Part of a small language model's weights: MLP 640 tanh GELU.
Each number is 128 + 32 x the weight over its row's rms, rounded and kept within 0 to 255. Layers, rows and columns count from 0. Numbers have three digits each. The size before them is the row's rms in percent of the matrix's.

# up: layer 14 MLP up, 640x160, rms 0.26, rows 509-639, columns 120-159
# down: layer 14 MLP down (transposed), 640x160, rms 0.269, rows 509-639, columns 120-159
up509 099:153132081077188125147190171131115127138055150153173156112134136075144102132118086099079138122060079148115138151169119169
down509 095:122160124070120040127116125162136070129118114117092143165146102123116169075105079223127153096154114115128123161128172100
up510 104:079123087179112160124137188122150172119145155165106131085142140126078113140118114113180153188165118125091168070151102186
down510 100:142135118076072086145130152103094097126120132124089107120109132130178180149142117150127068101085148148143174171165086073
up511 098:088125099121144106161125080130148082113096092095124105162131149126110116155108144152114159144111088202099094126077171114
down511 095:206158124110122075120150143158165205068200177153069138095137163137065107152134141090130116150132169118114153150115154103
up512 095:174143129122180097074175154147112093062094118172176179181143174106104140097127123108145171132060123117128172120140078173
down512 092:067105122147104147121114127118115127183113057125166172129116123154096140148179147090205096104141123110075113191136127109
up513 108:148123177137167102153157137064225126124101099189084174133125135183114088085107154107138182173091129065100180146106154120
down513 100:127171129185108132132135156204076129108140130051135128154176118095106113147129107140153120151142090207165146093095147147
up514 102:084105145125107149131143159109157079064137111137107144113109106133106172177125177099182097084080132122171154101179202147
down514 099:136113118133121125135196105171123125119129080128160119141124129130103099140145107105138150163088205125113145154094136140
up515 096:116105122109121089170150100156060116113058102173106141131149101136145124176193121080158173155130168116097117105147153094
down515 106:105144117103164113153147104126138112117197115114163121118174154105165128085081198106131108144183110093115149150212149113
up516 106:116097168095135106113134122129090153089178178118109190189137133093192148064099104126187115188150148147113090133157105133
down516 107:112125154149162145114165150119143096139125139120123120122110116155138182125157168165125057126108140079135101131171063199
up517 098:094146103082118084110159179086161144169115121128120124187155122151114089161159119119068141153080072167096153130098102083
down517 099:181148131135179146153109089215183126135105132163136060149067124187124137177124163156150101133135099119185110139148115140
up518 104:135074156084115120185117174107112108188139115132088122166075118119071132094146181170096153101087150135084179148093167124
down518 096:086134130158169123163154116133120083096109152110137138084093087126169093133086098143114091105091142090112124136169135208
up519 095:150138216141157164143112066090153137110209081099163122108119148132148082107164128089158135128146073141137126175136107153
down519 095:055144113165109116181104182147083180180088132054093140129108161135131129130079179130088164117137130152070133109148116073
up520 100:204103080109137101141156107152090154136129140123151105158125107156173121128129116142187177161130119130094115102128158099
down520 092:164111125150105155171104023085153148181093130135146131125186134120126145094154146114134140101158105180141141091102081150
up521 098:129071145087149111104145086161169097148140113139142146171153150053117138099085090138123138135149124174115101094121103159
down521 098:133084128156122156130176119157115088117123192067083179112117144112111115103130165174163089098140136085143171152082124125
up522 098:064105106143133146184093091096154086080141101091104138104140106118174139086152125141098097138114123171149146108091139114
down522 101:131125119131156177161095094092078147154092134110162112148069146198143096114156138094111129177119084156107116121094070142
up523 099:144098129162156146131077133194102092080152091122156198118138131102152182132121142152090183135133132085169144075138093153
down523 104:120150161134134128123097084169121117163144126149135194059154091126163150122156098149085161154171203129127144161138146148
up524 097:136136114138133094069159120161112115146158119092135097119027179103126104143175134084136111130185069213185149160097057108
down524 094:173119107154110130103125135131151154096119126165140164078151082140098105092142086138130135143134188139106115060176153151
up525 102:168136134105174119129125116094099159097075208161139147135108149096163114159132089112185089037121073155117118136153139137
down525 094:090138055153136146116115072203153141196153092136128209159136096192100138115150102108059172119154154111164128086116065132
up526 094:091188126085132159104135111156138118116165106080127089127162088176121093077171116119147137064133150117108073111136176095
down526 091:140070138213169115120130090170145143151100097118069187140122142067094153123103132207156086156087095105090133100131121127
up527 097:153161069144179070162115120164150141141131166097139121156101113077111150139130182080135145160170146096154120125116137093
down527 094:162087188107094113072105153091139140152109154158128077115164191119155115126089154123124142131065158122104107125145148206
up528 109:179155110132075106134138113150143166171145145109122195121115117149194140111131129126155135141165113114124068117144119102
down528 109:096199152155113141144130128061107143147153128138087172118072171073186136062150108109116123078137135126183149151188099162
up529 096:131131089129151095082100151119133153159150090144120130062169128120105094105168130125148123091093150152166147144129136071
down529 097:171156117169073119170197140162088079121124097120072185176139096144108100105167148141183149177164075145092111187102116138
up530 090:087115144203121160196146198100098089116086111137102149085140091117133176141158063107143177113181150180135101158093200084
down530 096:125125113120110136049121137146099142062096146129134155084091158145062145161116168105158133174151152100071085083099120138
up531 093:185147163167130130141141103126122086047044152159129141142096167081158097089137044143134123197107079137173165161146088148
down531 097:085129122125135132127148119129073165222153142116147136078150167205107191165153169111183072056168160105140120123110204133
up532 100:096137159083126087128110121113161136097199151098120061114148093121128152108132114116109120121124157150115120121105096144
down532 096:121125109158127137124097114090097194196106099154160110128134119149095080121096092077079075142153123141116165185152136147
up533 104:094186177112103169162101157127125148050113142230170098115124110160173151157121127129122143166058097092118176093140103107
down533 102:101088109124101107115193170151151141140089167130069152104108111093097122171093146182101159187109132120100085192112052114
up534 104:146126126163115197070156122070136130102104100094159108123126139124198170150149143173084141117129080082089162134098144067
down534 096:096129160130089118148105103111149106134111163211125112079146154098073094080160110162150140140089089095179120134090149186
up535 112:157116120109145133119166099120067085151137190093146177110110153116081171123147156166165097071137141140111066148160149180
down535 107:147114089136114112156105094135099089117142123122134098146096085176179139169186120125182123080157188134117102064117135108
up536 106:164094174116157088142106150134139132135115116043087156116153111122196118103109133133141101091146118133105132107115093110
down536 097:147101157111152082162096093163103119084146170129149153154113081127172101085188152128130111102126132146101163127152158157
up537 099:161131076076124122059146126115204153131140117155133074163128123113093141106119094179197127177109135168131109146189169147
down537 095:129161201183097194188153123148131168104081100126132102057098094097126119168152132112062164121146073123154108161049101132
up538 097:186138129069165109157146150125107093097176067144076164141127165105142132109109100146139090104083055152101172133111091123
down538 100:124130096168118113183136145192143098145095167122136177108124057180103108111111156145176076141119154170107095169114161133
up539 098:092170129112120099146166144159048157164148169124118130128143064179163103084131137049110192115181147126141113154114164125
down539 096:194173181117113134063151144107076131129174105107133101113166131145170121144175153106117140180095150130109108147133128164
up540 092:182125089123080162067134110160148050043132115155127121142134167125184058119126098126157100123163113126178147100098108091
down540 096:170162095135125168095162082160109122153195201161147114091160106133152099148109113174115167172135088088144159169121096153
up541 103:151118091185135141113101102117093087133169125204159139137166165148154069172136078104153090098191162080114143167109127179
down541 113:090118131161149119113131075091069073117110146110098134083165093100126126119095195136156134129108116166091168080149081083
up542 096:137081115100113097154125093130108139215066093104111148090219123127150137087125119148112123159118157080092153123107138127
down542 100:131154121094138099161107193136121161108140157156187139137136119146123062158115153151144154091080153106113149171098125122
up543 096:126144034166144095158089105155116123171187119094077095108108100141111125081063080142110128145154123081148132205162127161
down543 097:123086158144155171119153169200071169096134100127137137117175137117082133146174156172151130123164082101173128128157127121
up544 099:195144078151097129147136123089136079143152192091144169136128156092132136080095145137094118141100103115068122082088115137
down544 100:069088173148139102105195137108147178140137123151093122120143118151151103126135134170126163117151143118152164123141130077
up545 095:156066128078076076138138146106159128149146143108096191199090120161112124110137107093145120167103113092191051154121122121
down545 091:135108118122170096127105103141105159085129147124150131140081163139103138134082137133164156084149152141110160132190100137
up546 103:182093122119165080117122147079140148149179132098096098135149124154179111144122129136093104185085153139158059088145108162
down546 098:084169103155136131153108126155094102084158160134147150152121118095152115189115088149160182073163102184141144095153119162
up547 095:126130133127089164153120061160124166113128183122099101108083157138151188106118121092135147144157139088170180096134166086
down547 094:141129176086134172134091114054110142150064108113128105151183120168125166168067125132083170107110087103076134164127162090
up548 101:133123121113167134198103168198107139096173120071167130130140098121115173197139121170128128155165137127114139105119079053
down548 110:102177092146174125185131206133122105131089083099122155156143118151090147080110156072105125091126120107120149093162121075
up549 100:155131091111095118174101129171148208154147097087117191144131123095173091171161151148146147111162122096050109118133143079
down549 094:104165141126150086085135112126141139085211152082116114177088184174102167122122131139204116176067153075114071118109090134
up550 099:050108171119135148137130103177094154133183167124184178079086169087160105127120120121103147174163095125092159090162110091
down550 101:076117090156084134121150107082132133153150180104156106120155120145090163093152143135092066122173115156126085163188092177
up551 096:133151124051164136137125100191165165075103128098101188179050162140095088178110168176100128102129117154086120137082129125
down551 092:090147125141135150163208097098111089100166138134145110020063100106120119175104132124146100160148103134049132112156145112
up552 100:076146077139127143148112153177087134146157124193152141135074138107170093082128164154127122114144162179111088140173086084
down552 099:155122146103123123168095124126113056150129165141168153199130089159095149140170177111116104083134166124050127143106119127
up553 102:132117104155067120133149183167075110092159152159167109160132119151153097133179165135134156092180111187121102127109143121
down553 102:104093173118113135117124093114135143160169091124130127094115128132122176098140098137180171210093124084084173086194147134
up554 099:094159180121117132145084158138112140137142176147137191150161163123122138187166110130103118085143156097042092051146133153
down554 102:093164143169072175125124063097222132091095098132135173151106120092153150121143054178153171109088159141135143068158161114
up555 097:044158085111099099153110128099163137126134130051125174073121108121194173111101120134083109129092081121110140146146103126
down555 089:169151174173117124043114134112073076136115148153076082131117084126165078137141086085138146163107200143127101126112109124
up556 101:088199109126141036128132122132112155141143134197133138147120129117164189050160153152023094151135128094185116132113138113
down556 097:158090126141084178094105161170119119183126106119131134094141156113126051139094127136151124099162118126080154181098150099
up557 105:121129114116169093173112137141107077114167177110188075095161103119152096075111168123183106118115137198132150148148126154
down557 105:178145185131078135123064145112157167129131093112107106133139100196107107097148138117146125170091119108129104136082175114
up558 095:123084127102133142131092141150138173080079172160132134161112168154031105097102079059117101126115130165121133110136167035
down558 092:174149098130163167121157183090125134175123180118119090078089146131141126143073145106202130076122111133119070095110144143
up559 094:109119167050119119140157214099122075090119135130158095160109122072145163116136137184137113160093071127109099132190107164
down559 100:136088172128067155105131115108150190124163112185123129171109146173153173044103159088137168146135090117142109110146158125
up560 103:131126120188094076122139132126130183093124127182124162090090102123100171103106124147114221071070083139175146180133207108
down560 105:161082139135175080134148132126085055100129161106148096124118084043112125146124168137177183059071106159075097112116141159
up561 099:135125063165112142137145159110108107105121082111144100114109082188184143148148140156097090138084111096102117080115115109
down561 095:112140096080131049149095144124181121137124077106142116149159131170128109131068142115110103173088110144168146106119173178
up562 096:088133111091080194121177109098094146142109151067140142153079065137121073107167111163185097074175170186094124169109131122
down562 095:146108144132180178102103104138110126096122078185129090147107150084131130172111144133149146117117127117153141118112126090
up563 102:166133154143165107095159081058087134088095087136122132100117122153150109108110108119084117213113064126111077147134079173
down563 100:195156102135070087140152114113146114125143105109109148126105110128127139164146074092133166188122195147137095083157199158
up564 096:119158172123114121110115087115118075142084124151110130147098153118166156117126068130090118115119150144133137069150060123
down564 098:134141110180148106078143171034159104210104101179106078121136080155114173160149134081150100123076105125095197124161085160
up565 091:136122181123060131174128150184072114123135141119123107120133185179120143140104085145130142178098123153117102114135113062
down565 098:100143130098137172135141154146059088160114182114155128045130139126073143189118138094100157097126154149098091091122160147
up566 091:105124180098159080085207082114073168128133182121153066201189102181089175132152133151108091122141116146127147090126064153
down566 098:159142131125099061116078122090137095134106112165057136076120069144117115119176120086076164114148116078104138131148152159
up567 099:106128184120112124118166112124153127128175126171155133119092113202109231100148149175155081182143102165112130177100166099
down567 098:121134197156150159117149086176099113073080138123135173148148071112199135113152114096119109142067084126149137117113103112
up568 103:112045116092109108103136154130122149143154174124113075136210133139092099093170126121127115105156152103148179104133111129
down568 099:108158172138155115163146103170123031118124172157155149155125116094160142152111119146084116080103101193081123147147149115
up569 093:120108111132147105172156188100146122105146083129111156088185136047148140166127126168164130067138179192091164137092124156
down569 098:161145135107130103159120129126176134115165118146184185135149057175140122101085091111177130128200150084129115107102140118
up570 096:132083155121090119103144117106085166096180089118157078195127139142169053152144119086110122158078141133162128118088098136
down570 098:092141136106184185136083140103133151132127118182144129133147129224137115102110122102140129119123046121121140128101152087
up571 094:108090184116111079119166101133082117170086166153144103146104118140083203126135152165154099136130089119171160152120136143
down571 096:111088117154128176140151149142066117120142131129112151063142113086120143117137075094104079135200073069124091153126156130
up572 102:187041121135115132181100127106167172153128130156114138164053173115190127127171114088051137083059099131147124074112172110
down572 099:139166089095137143068128112153129145128059139073137151036214110162085156146056182119139123103148174120084122148143121141
up573 092:104144162135069135118103089132146148148122136124125139131105179151142144133096121180067085139097135141141103122208133108
down573 094:197101107160105153128080143176150138098171052115108123080149086168127162119148095124151140160149127130049128149123127186
up574 098:122160100138103131097129124159153166137148039046209078158136112136133107094140137104106135104143109126112136166141103166
down574 091:139046113136109141082125092144175112113101154136064183070083140182101083171089084140087084133166128118109102147120100107
up575 097:082121130189067124132118067110133104134116118114138160122085018180174153128145139159120082109135116096097164106138155196
down575 099:150162166187232118195137139113082175093196165109131088171132156086072104125107140131149168180139077120166068098096107112
up576 103:082117115130129131138171113126095109160145074193175114151167103130116171171131078157125124074097123133093124132124168131
down576 115:125169111087121092169147092126135172168172143139150081152130098121161167143130176054065143118123116182194132148161134156
up577 117:085179175120145133137107106133122163188129141137169173124149161146110089177185145106097127101123129119186152142141177152
down577 111:095119110130108186114141083142122156168100134177178120074145149148109112099166143065143144132114097140114175098111132181
up578 090:115114167126160107134147157152136146157144157138099170171168139117101129120107101147181104082149176114161134140114160154
down578 089:051125074154150103177179095076160102136089163132105091052152164137171121177113155173164164052135119120107161110129175129
up579 105:140113094192108057138077113131123100107127132079148144113134116081056091159102123122047133127184202132152154121131095128
down579 107:091123094155132080152127101142131127096086153126120106138152166113224153093110109091114116113113146083178159135126172125
up580 099:151111148081115140085117119125123125178177125112192100124107141075121179110122158146072160155161140157175136084083141143
down580 098:093120096129162114142173128152101152125120110192101081082125103127078154113111179133129137098130068109150149135087131127
up581 096:123097079113138125146142125112123141224141130120158161134108139118082098102164148125161158094122116101138071089062070163
down581 101:072076088124142130122161160132148128116116145095124090174162189109113150108122133142102192106145131086147207181102126109
up582 102:162140151112120163140103101173119189072139155148121146149154115100111168091160112105141033045148122079111133115188194132
down582 105:112143128132145116142112126125142137124113078111115096174146152131145103164107130123164141114111126092118111135160096156
up583 094:154110110164096134128158126150120141145173082127154091108076104133120179183124112161122210117093166078149103143082164092
down583 102:146145138146139139117165139147067083159122145117125066083131176132098119145153078127135097169071179132128115136115112146
up584 104:140120084139114181143088127070207172122126072095166161116129101139179137165092121115121124144123122162140132217107151154
down584 100:143175085161114152146101109103143112177097154211133130117145114110168204140178100144128201168084155133102096130105127144
up585 117:104091140165128149123138163155130104060141090174131095131100143134145060093163151094128112130163132106052091172124153157
down585 116:103101096120086133153131154136122079110193087108170118140104147129149140090137143108122156112113092099105052156135126164
up586 099:174081099152122132115084076115138090164099100104176097114143192087116138126106129123133106153092106096161108146076069197
down586 103:139143167127158063115111098089155110112087130215192103137085123128161151148134180106158087148058114089118200117159161123
up587 101:084115103114156188127082163180103152099144186170201112099111097163132139114104123116149113122131042135098127132126101075
down587 100:179113121123158118156125139151099146112099065129162132106124112069197101133061152155101160102108161167091118090186108088
up588 102:117086115141092085178141148128102162043150100173098123101181110121121075075109157142128143172077142123175135166135157158
down588 102:099147109120104159069110094048110143155117111195111136096106166096092175079126146101114133155159116100115130157149079204
up589 102:118104149034120103099136183132133194096194088087146121165110133092116105114125125097121141155090158122149120111135160104
down589 090:117127117151108159175121113136115085126076141162184083066109070122154160186105113127159147104146073102172124129112139189
up590 103:090140128087097040133110157116125098115098106127053198126154148131135133156176061133173143126116096084160117167130131161
down590 111:086166119140103188127099115168085159186145159118131153150112149176095120104115084124135155063154096151152142127156093133
up591 099:092151113117116097139116109083103088126079184143137227125142075128140126074160134146108129186120130150104104145110090173
down591 102:152145166142095185148141154069170133122172122129138070125101125140097125172122081146096098186139084125156112139099179083
up592 106:123171116140115098059124105106172099202134105174124176099076067122159171112131129137167128153109112142177087119056154215
down592 095:120134182138155143160188119121043128099164198066098101120153133171133090120100152109154074110114121139096125161181093100
up593 100:148114141166140146127105142164139127189108144099153128123103112229136180148152111154169133126097142088114094079151142164
down593 100:099079147130110123173165169134172117119118167044120142131166117142142129097147151113102155154145120101142119132076092094
up594 103:097133107174103144102102158079106110120111139179124197137101166127187126117091168072176126182161137124125191134186152103
down594 109:160114140079134117098186110121134122137147152108118129081135138159106116141147092119161143097117119129114145184106054108
up595 096:161107133179124176096053161155114183120063120079190132136115154089122069150149119160083174093144099130150141075140117176
down595 094:134132162099096145096105068172086118138166069139102102089146120143150161152103091086121096063119139128097130151132132150
up596 095:156092092125118143174169081099151133129170128086158151143074111179171140084116194074141135073077183103137132166094128121
down596 088:118159174173095098108139123182119113131136113115108126148161121095124123116161088121107099169127192202162116094144165142
up597 091:147079168075145128159150158087080103097041121132122078168135126133155166104203144109144127185125110181126131128104110124
down597 092:114169142108093094133143078143138110148138099194106200098082103095104165122042072069167148135138081103117132154156150189
up598 096:110136139126146179151099088033176123112153134167095158180182157112191129126133128096118158125152085153117115116089139052
down598 091:114113121139093127105140108121078054141092146102110071158196103100127141086112108153157113156104150087166151157040164160
up599 101:114102143180190098126098153110156097120146138138179148109121216122146138112092180113112070122142100174130103190143093149
down599 107:162095159109117088159187186128126111150172129147168131118187139155139211097132165156153120192118123132125140122130123062
up600 109:090123139179113144100110068139111173117150118104137160145123141147102119114100144133161152071097096140153132134110136092
down600 110:142179157143117090065116056158120129125117061152107141072111173066151198107116144155170155136123116173173092054147106127
up601 096:134209171153101089101108138104143128129155159114115083091139192194056146105155132069094080133113131088178165102144182170
down601 091:146128148140120160165157156106100091134173169113073062107163121129151150162056108121121184104152154125109131116146124107
up602 096:133078067152125183106101126119140132109165135091150128145052149141133114156130095147088123141079050149080094143139163105
down602 098:156112090111155099105160143089167124136105100096118198089165088138092198116118052101201144109137127159158076107157132129
up603 100:155134111161101139170147155119150111128079109130148098107106145103131136183097117190109127107126096156187153151121095139
down603 085:071134093138152141058114077121110168150198093129087123174132101160121097115200145104162140130149185137131136104135159116
up604 100:069102137165191124146110064064120149140091142139044081137134152154140164072105056124128110166121124146100094119138126111
down604 098:148141148047139159123107140183088105170104144087100152092141115115112096140124135149173023112105167117102059111140127149
up605 102:168044126106075133160101128154148098104109121138160101117101129125170195124160130137115153088162224148085105174130106129
down605 099:161165182120131130161140071136151126141153114091166135119170158145122124123101089020157172148130089130168183142142170146
up606 105:157159147100147120090171186116117144134100174108131161082109085200164125069112100192097128099148154158096131136108129083
down606 106:153121145138143140123111130169119094143081134101132175099148108102128079137088165143116175092176175141132106129071152088
up607 097:141130128082101092049142148138168115140137096112135191109120142164164139130169135169140149124114119136125171136070109151
down607 095:115147152159148154179159095120095158105095146120049142118144111133126111139113125142108095217181134092158105100102110173
up608 090:158168087153087101188141091112069127149116058086090179099140098130186132170133112123178127143132114157142131135103136154
down608 090:138096157165146127173070101091156165129165141117096143145140153098045194188073171138129099151111126109222163132138112145
up609 101:097094124185102161139147138108137162158126137073202153103149111168179111135137167147122111145143130083105115091123120153
down609 099:138182172145215156183108143159155161118115165122118075102094159101106150133105133199128141108110128077053136160137144147
up610 104:163149099146216111156121127183083096158079087126135124139131110217074121148147113129098153153136166120125143120122107124
down610 104:144168113179172140111109101124094082194143102144122157093130140170151110090155150140185122160140127146198149157139089105
up611 103:082128117133102108099106144128109117164078136105051054132116173126121142091134131198126113108127100133134179063110106167
down611 107:119125086135119091110153089156087105107130120135091080134149137172143097088120078124159103085116132165142166136112158167
up612 101:111115146154155099144095151146112103152138104126123067165142173150101150117148140062128178148123077143052121122145146134
down612 103:100136186126173071151116153127134090141172112122077191125199093166149134142142199088131150074163084105153160140099093146
up613 092:066147191164137155139136098166123113198152118152052114168068102088170157143207091138179100191119132102167107113106125096
down613 096:159161185143152086153128110121043123095131129203135154148058121084167090124205139127129083170162129128068087148151114106
up614 096:166155105154133138204114143118106094080124084110135129168124124132149114162133152135109208123137082088092121118164144136
down614 098:174142141137150163076176102178099141173135107141155095120129097137114077132109123123179079178121118133146097147077107104
up615 095:086133152133098142098101155092110132129117153130056140128169137198099125123110110205128151111148139136113173083058124118
down615 094:155132054048162093168153112136123083140142073109129135078153084096099105070114069114075147124140117158120101139159137153
up616 096:169157116126046172190147122162114116123095132096154079135146154108146109107094167105104115102069131109141143094079150115
down616 098:074114175146178141089094127108118085132087159144179102126156120198121079135123146150127120156181127111114116164102114140
up617 096:122118113187136134094118136116147103113161121065096142092142124067174148139069121145099180129067111125155117159176129142
down617 095:099144121160124095084137063122127081112090164177103155091095095113087096096074141115155084139113044135126182112159119120
up618 099:117078153083137167080101079070154114155095159143144121167164116145108153161097109101075122114145125152148108069170165143
down618 100:115113109135132101136163100108114152127170138148120087130133110137091120103166134085155124135148133121180102121042121112
up619 095:163087127177152119126071142137189087107189099138110164199135082080169166115173158115121111104189149110105144064109121121
down619 100:119134134148125120169144129135084132140127039148166119167136086140100134130161148096044150171111125151101142122141099166
up620 103:090123155130121119163098064131212083168168165125106129153104083096123108077096085190082152120100113136108097111191146125
down620 106:071129145117131090112077103120161143105074097143188106127122141139137092159114103149067140100138171122147087083185101149
up621 094:109107122112057107095138096094146072106193065148039161119135158119153160091187119093155153108092180106135130127119078150
down621 099:142125155091126098189115121085098109123163129133130163120120132068111183073161174119186136118142139079129146089162108107
up622 113:163140086126138162086123130109086099091027115090139162125076095158165147139129121155103138183134084066140134165119113126
down622 111:077156132183139137175089095190176201114115088156175120149093146118059146179141167138149110098075163097131057162106139144
up623 116:135128180104167164099101108096136144138123121111137147121120126123188055155162113154095124133092167132122084136113167064
down623 114:109157102163176145131114143117124111160132109091106096088129079177173135118131095109130089176133103135113078177159181095
up624 102:167127200151088101128153101148146061147090104123092184174132096099059131121083159111158105127143121143078154111140187106
down624 104:117202139149126060107130142125111164212177118134146054156124094107176156092124097098126132120124181128134098089131134166
up625 103:117124141136206139126176182095077153135191115095146130137125110081145125126133109145152154102107190173073153149157087100
down625 103:161167204158114111153112084101122132148119129115178127142126120124109090121144164111117098112145097107200142147084138133
up626 096:113097113172124089142150080131163106107131114126093131121163098127186098119163182213116149077126150091076109099135132068
down626 101:205110101146137170151123114176151128095117157176147094129118065170158084059110082084167153184140090134153167121091118127
up627 104:124116157143123160144119172158119121199108109125118143083120075124148189161124132179073146201163095130142109090113089108
down627 104:084089098085103155138165070157132165126118104149077143129104120179121105209111124107145157149111077156169147119108097177
up628 103:134172059181141157118206183111116154169126087064134129151171162091115113057135117162104135164137103134139170121146154166
down628 103:121117097128100158108156143128115114094159069139134152157156127108096077139151124128111130153157113108105024117167125093
up629 100:156151138137123041095116108125180113128154184157116170140149112146098137150078167170038157144138097114102121096144124123
down629 096:081158122166156131165135087205088153096128161124154149106120142101115101155156142087172124171157166128116171107046146101
up630 099:092142137116133113138155041147150079090094132157093106129118076066155100140121134157163119149122152125099131125155087101
down630 098:154110140184157108174088134155157100134141165099107089108087138122182122064148125160173212118152127121117139096161147101
up631 094:126167119100182148107120109116123112089101152122130133114120155170122124144121131155161108160159149122098099127113053152
down631 092:099154083090136108091116135074111137148094145107133125135113174074098116108140173110119083090137124202129135124154144148
up632 104:118147123139102140211147072115170186116160132095156138130111133084071139140143098096077164087127137095132157141133117164
down632 103:086133130121047125110133134170121107176104140113117090092198160183126156138115134124146204108120037122143153117171078173
up633 100:068174047149156218124118113100166114168116103155182120161160096170101113163163115100225120112149153079128137167080179135
down633 102:162153143145084123079089124127093149192124165148120146120151119157119145104136186142153160116141125091086032161118150108
up634 096:146161115152125137128199133163172150126120139094191170169098165128157125099170129150093109115096148136152141165199119128
down634 095:169151085101148133155157129149104161161066164127191135063076094036130174143132144092113136129125143147107116067126131126
up635 094:124059109156139081176169084176120161176130142101131095072157150090183138157166105089133169109139163100175129136060145138
down635 092:099155149177133175093000153121146072063139097104154142129146151172057148121111083169112150169145120080149140085132118129
up636 109:165126095110137169109168159117111148097134087134153155160071144139165142149114175075147157129116098141113127101145170140
down636 097:146125107146145126128138146124166090219142102126134128126204091124100163136106126147113142048128154106078089123107128110
up637 128:123180106127091180118160177102100097113150167107112138147212129130196108098164105116088153177137121165136129081022138084
down637 128:121143124126145139108131130070113082073100198087109127143156157118140101086143109167126147155099093134148117129057127132
up638 113:081130114221152089136153138112104179100160116109125151136102138138116064192108092122075137157089096167158151192191172143
down638 107:109174144120156141180127122124143161060172090148155127197062144136150139152078116187130103086139152125144126202117115072
up639 104:079099146112034110066147188081109130097143212091072098169189155129095181112099125062102063139164098156132155165106163129
down639 105:143126099151124151158095100162126126117078119102133165093117184129049161107113138102156128140140118134044130135126168146